Weights of a small transformer language model.
Architecture: RMSNorm before each block, rotary positions, no biases in attention or MLP, embeddings untied during training, normalized queries and keys, some layers without positions, some layers without attention, value embeddings, a smear gate, capped logits.
Each number is 500 + 40 x the weight over its row's rms, rounded and kept within 0 to 999. Layers, rows and columns count from 0. Numbers have three digits each. The size before them is the row's rms in percent of the matrix's.

# layer 10 attention value, 192x192, rms 0.115, rows 187-191, columns 0-95
086:487524459486545440504522536468487515500494463456530413421525485528446498426580449512473482475418484416498535455452589517418482460505501535425525411516467469513514476575459494480498474562481487504537442545511567441516447545486486454439465519529507527484508483550514491485480484502543423496
088:536501546532513554561503512537543447503609530532476560522521509523497511483422461478541411494536508464483488503463542446445464482556519516523422554542475449480498533494515509558496491525506434536488558552519426549591488523508468465454495463461443531499464534462405512461515514542418515457
094:471518512484478444535420514471450567437424456537500515528487575463466468427486531547478496524466554454479508537532522514534546542588509476462472432475536539488561484584542453476538502436476466470543472491507565459480529455494470468494468531512455431507435489492481455475495480486506403589
083:545552485528573506425448498438502493501527499498540514564552565461496474504546588525533517502503485474522524406483533490431490453516536512541507511506600509540503489520488504513450466452547514582450519482557449532472443542534463501430488446496463521541516575460492446486501537535453497590
090:575523507474498451464512539491498529532545538500469491465464503490571502405454453471541497477471499513540472490527453523520489511440464481519571446498448562471504477500473593487452557530496557452431592502486480519534447428511533533450545535532513486507442495488453463505435464480509492491
# layer 10 attention output (transposed), 192x192, rms 0.0857, rows 187-191, columns 0-95
104:541515555501451527502490557554540494431464489544500451534525543489543525511606520561545450460490507505497484487427480482536489607480468518514498553458417527436411444538474512535493532504468516524464445527478441480529460481491504498528549506503450454491488502513518542475547478455483472512
101:503517480562530461517487493557495426467435569396504477501465422497478546474495568468463415506498467458421501492552509475527486582511482489526535504423523488467580502473550521454449506501418542451474481529494548512451526539511527545461524550533584487482496486475450519495499453504548539480
112:485478503440468563431514530493480452481471464457473495491546523521476470520479467500450493491541480512484524494434547480500441499501484462475412501523501458474452537510515511591441510491516481548474424528490499522566472476485485444496559498517526525546567520536471520469510497486544498480
101:506480470551405488500466484566503458513455526569469499510558399550520488592529425539528507505552522529541500458454532460473490492554451473483478548473530489483449467515504447434519487467489471518475471503553514492589473458524479516536491478466518538504484462472527434554522475547506471508
096:514531563534527484522512524540484419433564492514466491467529551474526488513481513511473505634487477511459494564501481472517523439521471485461523581441566445554541549469521451424486445505534501480468481495431476488486513516490475538555516485521424540539595488425451515543420459499545521504
# layer 10 MLP gate, 512x192, rms 0.12, rows 0-44, columns 0-95
100:527483429448520515522431483463523491529452530464500529463602495547592507432523433463473586477462556542474462522532504517464534538523522463434519561488473487512490510480455474499467560525472471496534525469525453468507464420541574434512518476550462466476464485511507465522551532487497532434
102:446567463430509515487514544474491497448525471504520533527474493515523442440453501503479510492562538466524540483538458507592479512575583474504524562475548489501435516544480593496484447451504477513589473465539494514419562535476433462520533539516518486515431484487496453546478592542507550466
107:437559552458531564503497525531576423518499447490506452452583504486493495514510511552517483564506571477460509410524462534522491502460547460525458514449385509511538493483503546503506463513535496507435520463463479476449512427497508447564482469552491514615495520530441498532522538491515529516
104:556510527504526358481555502562581519533519520552489434527419537442513474519524479553483459472459509504506499600516472548567494528487529455531502477525468469450481508523482452523566542486490533465546488454506508447537586475506502504488590462580582540547470526555467520550538524481492510494
105:457476499526507455471503505509464532524508456528496532551464453503532501492577392517469494499511419541489475414555475435562584558453575501517476461538514470472548481450553516540537451517517460477496492461492539496453561484458525483488522479491459536480517504487520466496540551490434464450
099:501531453540474498470512496470526535508485537524395520462452495526477502472437557481540483429513439452525503536435511463500529548443491441551499559552487476525469438525476525504544559480394575505486539490445454513462401464479499481495563562586612512536474491550485467500510534578476498463
108:469499500494470523444459534517558470425462494445515522531457420471554456503580571508568485531533531524495478519475474436521566569501573442547441497513515468541496412487507487481598508572557435522553463551422464413485529506544546509497543482541457440437511549499459487534443515508533505427
099:522456451459547524548492467440572465543482478481483515479525503511480492481490489525502511462463473443433469537474492521540453494495418537407548520449494518522530528560504519572508565475564562486564549450473540539534478479485539446527529455470493569469482525552553534539483413463463400508
108:529508442428474474579496467486497485650470510512531484418515475453480495485516443485574479438489463471491459460481486483541510532514480451476502542480459492548442482480510553529554483456513437466518449499502480539534487551526466444456509424490484486585492470588478440517548513509518514460
094:525474501510539495573508514492469528551500509503512439503540439541569469430506466489557478525499575468578485499523527503542521458479440486460546513471497523543385492487564440482488499475434472469520432566519492458550493487486536427435471524549477536530493506562521454478434467507482494421
099:508518468447570376488485433475510483555525570511396451524478490637487500449487459556452597507518434503516504470565539447491458445558429487508531434472425471494487502473505528514555458464502503560523546517497561438518471492416477475513475571486515495533492481553516506474490466554470498557
102:492468518462467473494494525478471477509491515466520432540585474457582440550506459435534528542537502479498537510470482579528527521531567426491415506484524469608597491462511533498546534567511508467589546500496461528572500466500566471551514521529517504463565516521472516502540536538472572498
091:562516498480464533509570407426482441486541489579524448519528517487605498516503490568607494467456533447541454608532508478522538571482481573453527561516442529485490476489526494476501495474516425573457507456451465525504473458463525523467498484502509564481527518496504513508533472539522477469
091:575468500478518501473552506467450471439469458535481541482466495454514487459514484493478596503494572553542471472496509548553464579474491478457459518500463421460473490488472439489460534464523506387552569574478526413533534437442591463501485459538486487519598493524469453522551512507458496491
106:523486522455575466461495521474514527539578448542523503492428558437471533523526590539560440499485474439517461461515515539494553534554492502489458464535517488566477459480501498492590501482513474542545420541533504526486496444450495534519454429536503458493507506524419523512447507524445454463
104:494456474462548568558429512466537403554441547528484497516479549532505506569535558496497508548513466537417477519548467428423523480440534483552458497497483502476472500469579533535546470508486502505524470511437550476517460507506462509547453468533461490513552532529457548474461391481532442444
099:493479483483502522430463518605482429500462529577515531503577499500517469522509459386482518521534589510527585455486507450522503561448522441503501461475534552551544413550497562466518540424558526471503538475464489495478464475482432502461527538510499547605521519524470509530526500507506505487
103:473504516547484549568531500472573552469473441496506431440535490500511418508503520431599539492459464493504502464516497487489543494468525446504534420494554458499488519541444497563554551527494494523505493497430466550507437481491536515522480403481431478523577517475505512438555539498463532584
095:522477495522514471536517508475583435471503550426529457524498530460486529436560526545512483513469502467473505506473478508564513504477488475404590550436491516519521493453529506458507496498589482478493493546408511459501491488480486527548551502525499441576513483515482476514556424461546530427
090:522401515439442467483514507504511504464490513514473468412530527492552468541524487504439530507435503440488531527526516454503570513457507531529522503581550505527542559504420548459547474468558508542541467519468504489456435492470506545470514447555541457486520482478460548647511520509455508505
106:429477503485470439469515478523568487549568536486452488502491529452564483531526519521461512548476549552496500515497565534498465497467529512497490510508524457510427436448507565551502525493485579481505445538473574555481458554492535509462531579562431494575429470523575522546483524504574546536
103:529490534502491554427442542548529507543598450477520556540485471488584467425519478525482522474492490474467501530518415528495551564487521501479509487571477509483487520452406465478516491506492520448517461447534474505526555471540535512509462490531576565432561461541426515517448486541529499482
096:547501481534501559565535537520534536511535538532493469547469542477501485482541559571538516522527519471569542516541447481487444555467511432456500495471483569469485431571498436490510531446514429419564568527471497480505542511502526529508468490549529503472484569514468523528554529554482539447
093:454465466518451557550569521506509483519494486605473482501491477570527518448491467497474462508588530419508498514554453539525578483498474521472517556443417468415440513518493537571536540463450499496434445546426451486577483467523503463480538500475463528545481490466506493471485486532464551550
102:465538571484496472451467487503435523489447506451481456535486515521484495541505499525499572505426523504494542537491436475526516522478539430509543576438406416472535440495507528484571526557547486504551463552417557554504520512566521499489445485529584485414482471506523525499545563443474496499
096:414468504407494514564533536431511549487479441483506407525437504418553493529520531474552544487467467512535470432521510594492516531522500525592524516437511510507499497529468517535549537522495429482540525568467488530548474451497497497461483502545502485499517499398423529535504458448503560407
098:471531499458506504466451548508449436508503542503515445446468490574555454571479479565476544466518537466445473510552529485497535472452468551545475447422515496632448487497484547523513479565495451476495483537488500448483544464461495487515471479485470517488482530463500485461488457539544532523
100:452458536525492468586520488492521467507476495482446536487564596462587549439525507478496494581509493468441537477451581423489475506443557572470452498507495500521577471536541556494458497524524496507493554491471483497494513464520441534494520579487510555519508485496473521479565458469487498485
100:511493473423464504464452568542476503576463514484440460579423486539435424496510528482480541574558539527519577474429479563484472475404532504504477488486504510498550433467491522557547544507497483482485512498485564459448493509518510526531475444585526574532437433445488489476495535411436520443
100:521571529506504551451535470520497474505460419533506571475546449553554472497549509567532534465544578440451512513512477569527529507517493492456540498504485452505531503578445575511543499549522532527513462531429524551501534539466507459499454489557449552542466524517470526512490529577499437556
095:554467450451498502535490476506499553523433492452476490557567487528533497478523495470537588505527486480453545590494529488504521480502429571505559475451532506563499450502530488494526435446487483471436493478486577489473528532422544493571444445544502494524566512461522523475538534488536500496
101:518552414415532475466456568477539432473533478534505507520529418576477516479563453451502577452477435471520536532461534469528510537490491543516477499536479497545478535510542513534524550510479465507545576513472544471514488511516540539538563538540576514470539497520486533524525563472492534432
101:497549396414514464446420443499562494569462500466490512494515447547531456544473531534478558493550510508466575470545533523582534541478485517458541468488528473465554476460511533537520478466582520523454505531483530476461449447539439537472491478525492469516445461459530456445498470417534555444
108:457546410525534498512496455461534434470477504502533528400444516481505492515562519515486507442561501514513548524436495550515550582564541404463529510527505505462510464471428428431518505401530521426562566522498536511476524514480511472488440471559486551540472497518416527530529534500525514477
102:479531484539484472522444548487507480485566419558469472435499521585484476461532519507591504571443503514525519513473562533506470490482494514500513492505504494443541520558564450537535539511573530514576565572528498528538499497571512485549550474506483470544427462450493471449517426461440485442
100:541484565488544466487499536470551421488449585454453467522471488489499515565575483487551561412399562462512540545526570459495570503488475445569474543496544475522453450580466579487574502524551521437564451455430483463431496455453580563512455481502487516519393491473508456472432494434460507542
107:474513489458480437588476478460509532476531543556504442546491566450477397540446473514494449482506490513611497531524516459494520547534538477528499510463556529431449473549555528478551419539556526440467461473522468483543477414533500474560494511493508435533498539445486532449545510527551525430
100:492535487448563469466507497521551521521529453493536422580513427471574460495478565464509517490493464509480422414522517535539475513477480422577536474452518535487483435512495463481495435525482461493472461478506480462481494523480497513480498460507537510497499539469483564539534451500542558454
106:486526528465465505535535474465455493593503447502490487449481435500507481481434541488412574523469483530509610495514558502521481564476443500560501426519487469495513459457485547454563511527529520474457539542475519509569463411515503610463488535532425459500495449515479442567463544522542535443
099:466479558490488498572549516528553532563510445550538513479474546490487455488437533459588507512487542543499439437529503477495500492433540498439469514520492463520555530475496596528509517529451561499544449522467531464454402381516514528558465508478527565542436482485523512476505525480422522479
099:517489491482433471567522576526428500555531516465392469534556502536445486422527469461532511507580535523586451483479524489494500543482545509479522490507452494493444509524467395520544491562494461458507482518502447514468544478439516502531444528508495566508465476472451496512483522477546533429
103:539545456476452520534482499547536551479495501502526492523459460454501515493515536528576436484416439516463492461497481467573529516463478531438485572467446476459495448503514458488448577521537493442405501457525459459546458432556516558483533461518503459532541480483456550551538444508454522539
100:437476463530495417534470549431582543490553511502483483528527510551552544439520556481405571451479526495543517504550544401507569448514438535451464537513412540490509446533471573533445529430477452505437488497518466491490416506488504488513483523517459557522589504458531497531520522447477443514
091:514479364444497446456580426498458524589566506477492437530506551522444520532516516538490551468475499566528538592461487512464572460522460521483458482555497543465526491466479515508493520500481518432472548482458482520510480471522504508440408437534507484488494512471540540487483526454518493507
097:498466485493565480483445548534530523446460460512446540504490495508495540500479505542530535524559502541415522493478455547507509505504519485548527505524489424573489422548539520488514578519569416504468545553521518518452450426466470490589477547532522440464463513536432493488532472517517480442
# layer 10 MLP up, 512x192, rms 0.121, rows 0-44, columns 0-95
097:492508501476489502499557418464447528388530541511535506523503509503421478551549512525510543476500514526581568497515539498543487431442466464485495528466520487532483447545503547484464468429516516434529437457451516474450506529467440453552449448508514559556476505441471526528464528539557551554
106:481512512540482546559505408533501485550505521501513446504487457455544521528479484541439564504453486462503523476475451577478536478534431535444492599498480496493598524472531531504474458459512542507559460599448536525538446499457468424486509466485507447548499548522464502451469510498488516508
104:488519447477525524416556474486557478486440425451459509527431473452488466545484509498469511539531511482395551505531510440441491529531533474573445480525489464561451440500481501492431451494505425562461481535443469487508524499583510523473563422511527453561553487506467422536460518469489549484
105:505468473495570610488417535526491508488478464522428509485525489504498446443513531523432476517538516526535542518541495442459562502474495503530471523503462480464526567543437532565509478508449574555517496469543436500482471562449433463512447432507486530468524524469518485558576510440460582554
107:488534444492555541514533562516479426506492465494359541479493471469393515582546531494489461458532478455515469589523407492513586493474554525546462541438517518454506463560498492512535531562552513460542483529489473480493426496502487486452467452499530503542484476443561473587442519476534502470
099:582494518497438513509551533501458485513421549442428530504418454459482465489482441416487442465527519487552445488522467478460585559446562534519453461468522492526457535555498478454553610518504466531447497470404464506436529444544541537468505465488450521481509514524478487517488537483470469444
107:544506481462535440450539473444494493534493461535430502546495493497498504504439489485460432480518523465492522526458554494539532578524501439524497563492516443513526502476501509509516456471411542528527503519500528517424541458490543550555557506575523459513471505431505451462447529493479459510
097:487469562525498485508486511514461549451517545508546551463494623475415523515511557529458489573474534526491537491461450563503465519554556482464422530490502475475613494496519502558515481548511440517412526531473513496475483473553539508547534477482535525531625502470493510513534456547571465488
109:461497474496510454572460535517536481452477533464505548509535513527544518452454486499416473533481495496556523594534548555454474493456529533464495538463450533536602490476539541435464508416467487539459492470444439472517523508450434484502457551426564509440545570519524472522493486425564461548
096:495458512521495484569475567529512586458501583487509453558465488485448444477437477516473504489589520472466532494455565485450431440523462566497501502536514431530570489515468521526526552434553510515575493483458559545540553456499434571472503553453455468492456468559401497466512496485496550558
099:541459479552514437435524535478518513483506461466485511505525529460483528515488467415464408533464462545458535437462568456561472496515548437434571535451509481488547519566459485441449477529505553504455502463467489550441433533564448565544495547479515498460529520425446518519487516488560462518
099:475521553445460501496524427525513518537531493511542500454520506584436509505505476532501506489517469453536537517464467498510541521552563416543527511482441465504440436541505450423571446518468519467420450495482502494462489545503400444455531493533433512547466479504494506504455527513534521497
098:484489495453530507465469499521560493492435518475504503552599567435529478527541411472502506548403517569522564512532554475489404510477508519526515532508474541573525481493455464422512521465566487534482461562494466526568488543479544515492477455468519451529506485543481486539467604565458502532
098:505468422475516564575426557529508397550514502505473519464571482519571487487536521483540506542540523547532493545520447392466439467504498529542483485499455477527501451527507516418473521466502450553480536504471489403587434557434463489552511509490497531522494494575473491510458468495523474520
113:580484472471517520487490463501456448469492568500441590445547500508519521524476491503442535556464526453460513525492513445447471473522436506505477454423415544454562533481428525576525510484425538539453472499475533473448481506475526458503479516465473552498490512468551492475452547458568544523
108:513510560507550556501451522505507498491517440498526496557523480517539516457540478581609486564504582423568497505423490470533480489528496542486493484533467534586509510478551543509433541471438518587540580504533505380487498498551480503565484482569518510544540539543506502503485520503434459497
092:531484512486470421489509518510485525517546483442502471506464466570476441425518466524497496543548531470566595425462456453485493485420497455443459506480478540558537535486450471563428450437470464441489460519557500535484504479504395426460487517523536452567574454562550550513532547511484504456
103:459554492459536466476415474471524492481479444484525483477513437464499514521528522487561531468456525498550541511479549531403509536552532532515487421476576596507468479498518419488540466528503510479468450466532532453495483420513532504461570550569472508555525542441454428529499502433436452498
101:580483483484533558503456418522491566548446506470589496452458487470499474520472450568449537558496548430519582527529467586606593484491558548451537522501545575518541541484538454464546477491481469513504537494486461500517514431472523507495551466480547449454458537516498501548583457475450535532
098:532441542572572419464510466481492464509435509521518465506480509578518524500503505504443465463451466453497469451553467528525529520528522443538533468497453467456575520586519537580530446527477465527423624472521518529455601471510484492424531425549521495513522506416527516485536473448441482487
106:508502427482496527460530480503482516528451556451505529528457489426404519457528414468573519492542441532492499502489457461481476527487506538504548435570535472491524474521553508483476515463559488472534564559546530533512534427504586481542487493505518472473479438528532436478523447524436514480
104:471509520506503460457524560457550508507499469494420495523545439527560582443468504440498541445435502514510474441501495442529487459491572448472490534490508466469558489493424496531491513541528473515467568473475503468485531528476468448466538520436517501510498507564493469482524472541483478550
099:500534479507556479500577503570464498444527453531462489498474489560493468490445580512488504453454474457504428541484458560510509457484496485530542521501543477512448478533514493482449510443530527484443558455504499501459532538539529523436527472477440539507435469559555501450428497470572429566
094:513497437550490514469499501497518442470458539587534509572530533490503515475475454554499586500560485413533525498493478454478427435526445523524488552630571551556434462483441469548476556445518501473487482507498472535540481478387422493485519516543549465522474566467516530577547580503436461544
104:530542451448538551478523541521503428457527571482477491471496461455484463507474482520490549452457471500538542464506476436410558497495505508540571483504498542554523495471519485467429498519500469567571499500511440480504509487503453497464430513459509481574618547539506496494546538524500475542
102:467543479546554469435450534530489457504560554533529489507525485515479512597494473505476460531509498483523546517468420532453525492502461496504538509498456463515432497545468414509507571518527521542506419482494515435542489492520515464522441519473436557556511513547518561568418495562560484535
098:495527405503551433469601522535468557508493537504472519536503515436484560529520551476564464515484480444508520530523530511505434433462533575519531499518541514472472513486569557443509474450477487569491499534486494523519456471540515486468473504511481505612550489518501429568577547483466554510
102:427481460535499500481513553530563535481464453457461523482468402465526491468480528467483499522438556550494536415493486491523477494442477461522515538450476581379503483481460566474450553501516550533535435480499437585475452485552563520473426562499461463487484529504477529443573508567479495565
101:507475492507527557536551480448533441453444573416567542443542542507548524495446496417587477516472487553405475518485516510447505524519530505516535474490531447562534528504569484489530559526519474435519504431560459534518515481539524557444569544459531437488479478510494499443476503486495482421
099:510553526508522468493465447492519401478539476444499517426475496467521509481545507486416453503490490447465541508513509559517484565451489512434517506444464494459559494511450507482500530493532558525579506479559462495468498524489483402510477516556507528508541533512529570466451483547448523479
098:531490498486543482555457482490530535449465525488527524520512518456586462475499482463431488463465555544552519477529503530562531525511455486597482482487447489508505485480542465433571522461491495404530520414463479532502483554453566515487517478439539479556467484538465443528494497483562483477
100:483526452557514532532509506477533427497517431510528542517483486543501483521486544565407517465539456475524493483474471566510530446505476485504519486538533435528576506447484457514478553434421483523579476478474436508523516545531512481538488535528512475469480466422542585466474447535519515555
097:506517486485478478529431466486506509472430519529534524514505490454514571438596502429474502471534508523530489521521520487484519475488458492544467511549546437551486477557536488396488495427606573538517461448449498527569515515456512527477501532447505493503522519485473498510510433423436492522
110:580486463525498480498507577551518482525480507476454541515497497492543548500544554476461550591541461474530509541560565404493468465522491542502457521446538483467466433545499509493435495477457587527562535457548480505491480464445456471534410455502548522510485532438469489519538481488560410505
101:482511475462524459490527487543500506476463514573475481472493530535451517494507441540511533504431517513538406466442497441521544498563470508422570482477578415547509510588483467514531509537479443439509561482549503452431435497517474497505458559491471446529466431476454536462492541468480528510
099:528420485495576499461514475493507430498509553492473465529538501472489466514596446506465533512420509502532559456505534495579487506508530441574460529494506506497511567467497574490508494496514450493624512494533494503455525473466471563544501555499586526590506525543553490505465492524576552500
108:479549538459491497538515569551507504581511449498467552478416489441448444485510474518568515481487536482534521480496474478533460510486540540541496566446506467449476409467492425446458487447581489554550506475512494557532483471463492426509469495518505376540515538513504513489565447505490523461
095:428469492484531455524527470522483596478503531451508494441567519464468512460503468575527486558449444544514498596494443537567504475536603503455504563503471444474512444482427574504520527487475516508534487476424411536524508490513512485430505536590525506514443468488547507568523472416462509505
106:426458525519479528539528514548453527509457483550465522504502558510479511514463580495499565496519486511500525470487502489492519541446455450503465557537486519463490454564460542509510512546501561478448582521550450496579477414488498489455496499450476528492426479508517497498540482416470508548
097:457484558394482504494508465542444485483468461520469545504508470481499475512515538504462546472544499543560487508517511470524562527543481484484465518457518465541508515556450478442483528544466465413495560467493489527551500395596546509583547480558515564571545488505495425480444521532417486431
101:536476396502489487548486509527560497505511437471479447522530558495470489530447544491413553499461565531500502511555509508476529510548487484455620497572536506520556432486486447555554496519563519546494520466503434549448443503475436518531534448493450504469530445522505505480576544488430479447
104:448521484463458528493515511511457474503541529545544440523501457485476432541465444531540454522462467515452475505511393468559511460507493486513471479543528526514439514602555480460450530529580515487586474507471540488539461526527470517558477507493477468546433536503506459454542454460438567404
098:585525503486551494540496469464535534543493511472402445511570443565452505528480539452444509506533540539455489536540446517555468514506542447466461529477528490456497471490462486520524450482439508451419469531480474518464485511571456447527499464526521532491541501571435546498502530607548506455
089:524540435532546548496509514485420422465529539546584560589460452519556542499569552563519553492496470486440497454483449562487519475555508569493482584559489475458514483453456453559520528440505502474474470459474500468518457508461506542465474502485470528477541512523517562470455446601523588477
093:536428517508512475466517488457510433477553537484468499597449546492505519483552550548481471476439545513553504458466514557518492501524533533529549468555483411530514470472518585526480461428524487519438562498509497512468480547463487516484505558528498469486468474469382572488548470526488441511
# layer 10 MLP down (transposed), 512x192, rms 0.0926, rows 0-44, columns 0-95
092:460510463428520592483482478508502566475529548504544492549450579474468505489472442493564484559541511505424493480539517490529401453447513498520490574493471485488543483527406502421513517485439546561487492468487494545517483486451499496449449465515516456571535494508503541503500463591496613507
106:448561566479481492427488474519506563453480444468475489538432519519491516560501435463460448429526507510474443513523507420446502472471522466526496536443475525499586514571512604477498440513488486531532537465498480450532391517445467501503448509487489422531556552528477513486447460498526547512
106:544420427542523483530450490507484512519491508524627476509492508494520520444544554591452527504454473523537508494540523495523506534513475525496502482436478472567461546472520535539444561530458463477466482487489534438529495511608528527428497478489521511551458443512465502485486452553491535443
104:477477532475456469499435537492464471475538536489449505502490484563521545484540569481579422489588540539449555499533459468415574579411475491594490514456567559468516571542473462556480478461529536536519496480545525532483490467540534520510542493542505499464406520495528555482467481504515582509
106:501495415543446563489512511473460459589546552414507474538490556497403513470546551490477506488505488534522458439528501464521534527488545544464475536488472527548556422501526477576479494460484536526464462501566463481450508526506497436462456428504458497509538475464452475529510552422419538529
100:598521533454471546545456530440528533496451421530448565533495551511486478546515459539523465481516464601535562548506538518491514506502438500464508504469482559504461480559480469527570487524563491544466496511522471489464464557502468464522503522449450458531535472530512423485555550469544458494
108:472537472554501472461515483498464499429456488478492549502486494546566461512481451444489514523455434561510519517454532545492509458532592502521509513504492485547521437464460523472504439605556557518523460534469557421506520385523500487449554577474516464497549550509440426481494489450502460495
098:544491464427527507487572490505486497463492493435437472494561493551490519446441530505508448573529532561538477514442445473511514511442456570532481448529515497495531495509543478565508474485526535486500501504485446478539463555545450407510455449508519461533469444532483502482489472497575526502
104:487511492524530499500475505499517537491427529500539485509479532421503482467480516545535539555503540468505519484459476505472513471544489529548505476530513487403556466497525481433516450467474512536511518476466546530494448560579460503428511507479430536439525543420491413518419487480546528482
095:496557489567585511450435554534509541505460495447532531455532456502495525433450493504525538517519489455505470457470490402485472548522434464521447567466462545455513515525484533549528504504457441524444507456454546488526424469542504498396431484476486460565505486513526527492441480535475499492
100:545559476466505486554471519484458473512522513507457497477431582446461521492481437556487480510503518528474428509464551506533449557489498456473495554513472404564474499528514524566468554484547537552520608532521433577462491573478486451451525498475515537511561495481509498513560475577514522469
098:588488437467445467488558428468490430487571546469490535541557541539481508454491524521446488413492514446482478514498535516515469491544494523529487489445527540545507465545462477464488476471459494557501538398542517492501538490458474446502479483485521494453458469463508534486532493488476524472
100:462555557479421503474489480485506434486513514540512472564505627479523571459519481514482423512451499526499469500520487488509509446498470565474443526534502549497493503504437478457504561471463532491531568484447505501434535435467457470479517526556501470530488491466571454480454511564432500485
095:496454506492499551509429499475421472534451550480510489462482508536566434548530450603467515544558505565532493511539471421472598528511498513496436539476484542493447503511446540501422523563499554493504542480516506483474488512485516448475483494444456484536499510499602476572497524519501585552
108:459495485553522526460489459479553588596457549504456525504468536523445559473481554518580474504535461492511498429496423578455571427551524500523493518514488484466535538528495501477511496417474462515520432521476480502521484529431491492487505458507457524529464498461509487467496456568446523517
106:493513524507458494480538478469499503521519574535554506517461549424466511516500479543549470496456515536445514485456469545535455465439474470467485557478475446542578576564418484487483510524548470463508497497581500519457439546442532485461526525495539457533531540459556516570486442506528558551
096:525523551532527476531506466488486565563574503504551462494514527506420463430515531482562483428534463453480488550480469509520523541508477396485540504432486554502464557430463472537506465452473539499541518463559443509489554471556478422536447514524494450463545496501461477536517577458536454462
106:462512450509565476535528523492519531493436514545481523494495494478528473511456512482424453500521493569509574489533546495480445500490465509510499454461550471486542596445496476586497590471511513487497413464488533488544544504569482454498564520462537471497423486505528560514478458507489487460
103:550539467535421481476437534475530451478497471537527519512508549517525533489553478533415489456527531515508548539445555560463503498480492506453490499496436499498440522559441476493458446496536559473521514479506513505478492518563446525454535503519509470532456489481525507504511527444559509454
099:492386514499471491472445561491478556518518451543521530463439511546456495498453508516513627518510555542493433519570506491515549570519525430526491530572462449545510518485531417464459504525530521466539475552463573462456541482424503538500501459494501497489459484455467522506597439457530546505
106:496491530456529571552531518447462495543400521431563478475463502530456440509456518499481498464544542537460540487497507479551448549479443520515602546513518494536531434434553550533505500556471437488516499538475474515504483543504435445527430475485519520521521396495522470547521584497469535480
104:557490535548476496600560507539530511476535547545551498480525474542531498505506547523478473528486472553584446485485441574501552550525513505517484534519493472497525537468542488500488528548524511492500511519514478526491546523541528472468488553482541579497532487504580451518457553478522540504
102:525515545492516510461507470552512518502412511513486453487557461459485528552471503456445508510539475493520476546474483531485522527475482520517497523515473469473477486497456464523549491490491527478489517543465492465525519466479475535541420461446474560531406511508546562582409597515426525526
096:479443504480586467474521534517494613486436528458457523496504462581553440471518532513534492525428452516499476509472469447499585645521534488533541463512546453448567487519527555469525536497527466518528437467497493490530564439474482545486471469521504510518529469519527538544516482538454505446
103:469448507564489501480511535571503479501494511430445429497530456529487473470473465491533509467481556434482447497543499509478482533526499512576544508496490508486538430414540482529518461496572472513494411507503433440466559515437525482526501502513497445581511421477550538479520519511500526542
101:509507483456485451506492423473415497541510545456533503483467500523446468468483459494550511459470538380507497530486467476543463592475527532456488530542476542534506522533449456477477526536501536571431457450519583535496501445434451550527535521513524529463488489501596484487415468480507495537
101:472488436495525501456558482493406522527512508452471525519490479482485529529476482527528454473499454509456476473517475401458523503513524493614465464560537526526568488543570458553497519465461479451498471503475559467444479446492560484527540520537465505505568503564517537488539550511478499486
102:439451489474491540499572613513532531495475410496495483502495538475497527481479477462448483496475472502547539493467492512435446470442476521443511403480595522433508492486447516473440555449475440510546486481511444527481555592445538433547475558514576556528474480524483466531529519478471468536
100:478504523517526578586452436473469455504504479538509473575511543532525475500481527521611520496519549482487476466529502477515463403468499483407493509513518575576475466481537520497466549485445498526477507545439594527403481502468561508561444490503538458518511477483524432408569513461508404489
100:487484473459499471470491486499485551499525494463422523544480462549491504453577514442524586519449443515486458555453575443545515526493542509475412465501500530479558492497566532450497510487568474480500488503435521515496562459521530506532483503514468521521479530529564588529555482521469467458
099:438532440497503491450569477568530531520505570519453541436503476485511468472517567510484439469482436450464488539487487498444591481480543548468443530441516573566514534540493501562476552504539460470449528442487448531454491447473586439548534487593540471494543521538522467441516457490536484495
097:511533513476503535467510485507482470487584515478488556559511437527509440485477544484487510473444444527545541452544463459488473464471513503514503415437525566565501496479584518500536528513495491537513507517475480478505482517426554464531507449498501530462503484478417463462497522542581450511
097:458515465495507532464522441538497504477517431585485524501470550507523483439481529491456489519504474540485499502483486544500550481541491456520520468571469516500551527403502474444453421513513420442469468537477577567558477466520515468520481452504522474462573471422449529543503485544464512442
109:541408509564514434534548458436499421482472520517596488520480512500568522527598445493431509480426491542592529497510561520520438508485497464514450502509476473557529573453463518492519515522524493465548491486487501415514510475434558495472425555546550487513417497546483500538451484452540497504
100:576475436458416520505486596560441457471506474551482517422502514507534500528431436434465444474479571479505481479495441481436482481452515492504485530517482562541427476566423557458586538524473461542553486544530457482504397474494463466460502479502535457461544487454494469532479487493488475520
098:475457473550494537472480528475458439503417492485517461564534567581487520492468543539609497500475457494499507562521486422469526565478503483516494522498428487481550463404559534487392539479548531472608434514507452534438514427458429578480486535510488528512465533483452457476521530487442484500
102:464520544478502495498537456470425473475493460496484479477524519513523468546521434453531442515470545522471483536492550514536476525476455488494500499548501559539451432386543535525484469503430533498463475495600487510507411491488463468528479503522455543453540506513535482452532556388547461465
095:524516448519461554496552486445610523507489455509469484542513523530505600444443555526542415515448445580502531486474444467487525514497494543463537472447577454507508439469564477481536553478485538428507464506504519577507470487526542569469462522526436533527470512480491467533527479459417397483
105:570529527479440510508552465486517505538476521502558433468499479517526485501491478441461442449490473480476404459484436506451478540498454546500464488547523528551569520517469531488511553549524484453506508462510528487472543525553495459449425438532485540474500505509504521508487494463488572443
098:514440447509451522577486571488535480435467489446380471468464420472487468537446489574494407524461440544531502449530535483513465558493448449496527490507539446462522509479503516555485502506522509472507532524516514486523488475542589508507521509491470547459468452541447507539492412468483472495
098:448526464487512477536507499476572526540474490424497566467511490523496525526578522470494488506412440461457591480457534471455436457527529455509476436578527486426497552453506494553595456538492480467498559588536530436484541530504526495493500405474431495508482484476485481445478521507503452511
104:468465494478527461493498492524438522497407494481456494501482529444471475510427496548528446502445433502594528529507434477520577581478427519542466537530556487406490540484419497485542530486560474435507456468482533523514544431480531494580505475492451499511473432479523495522517545552437419499
101:474462495563463502511484520480551524531480462517514501492517429487512541402448498480427562519543477570516470526501484524459509429452456485496476435485472523522440491463550490587470415486510502509491455438500531504543527445490487580529508553498543581549441398477561500516467525428561475526
091:520522507507486508517512447526478560511396562495478502496509561483457579549523497518459483473505520470484429520495464509406497606541560446483537497509557511481509531535472493496514547519456498543492540533453485501453460511536483510485454494546514515583436505498457483530472506466500515523
089:586480535529514489455445435506479496537610512470497503546456543489532454544513481479486501438491480525475564547463521506574397459587504500495480556536507449514494481486520536464443513524480540470480518525472394497564481502479511521482521552502502469448500531544463512500440510511525444508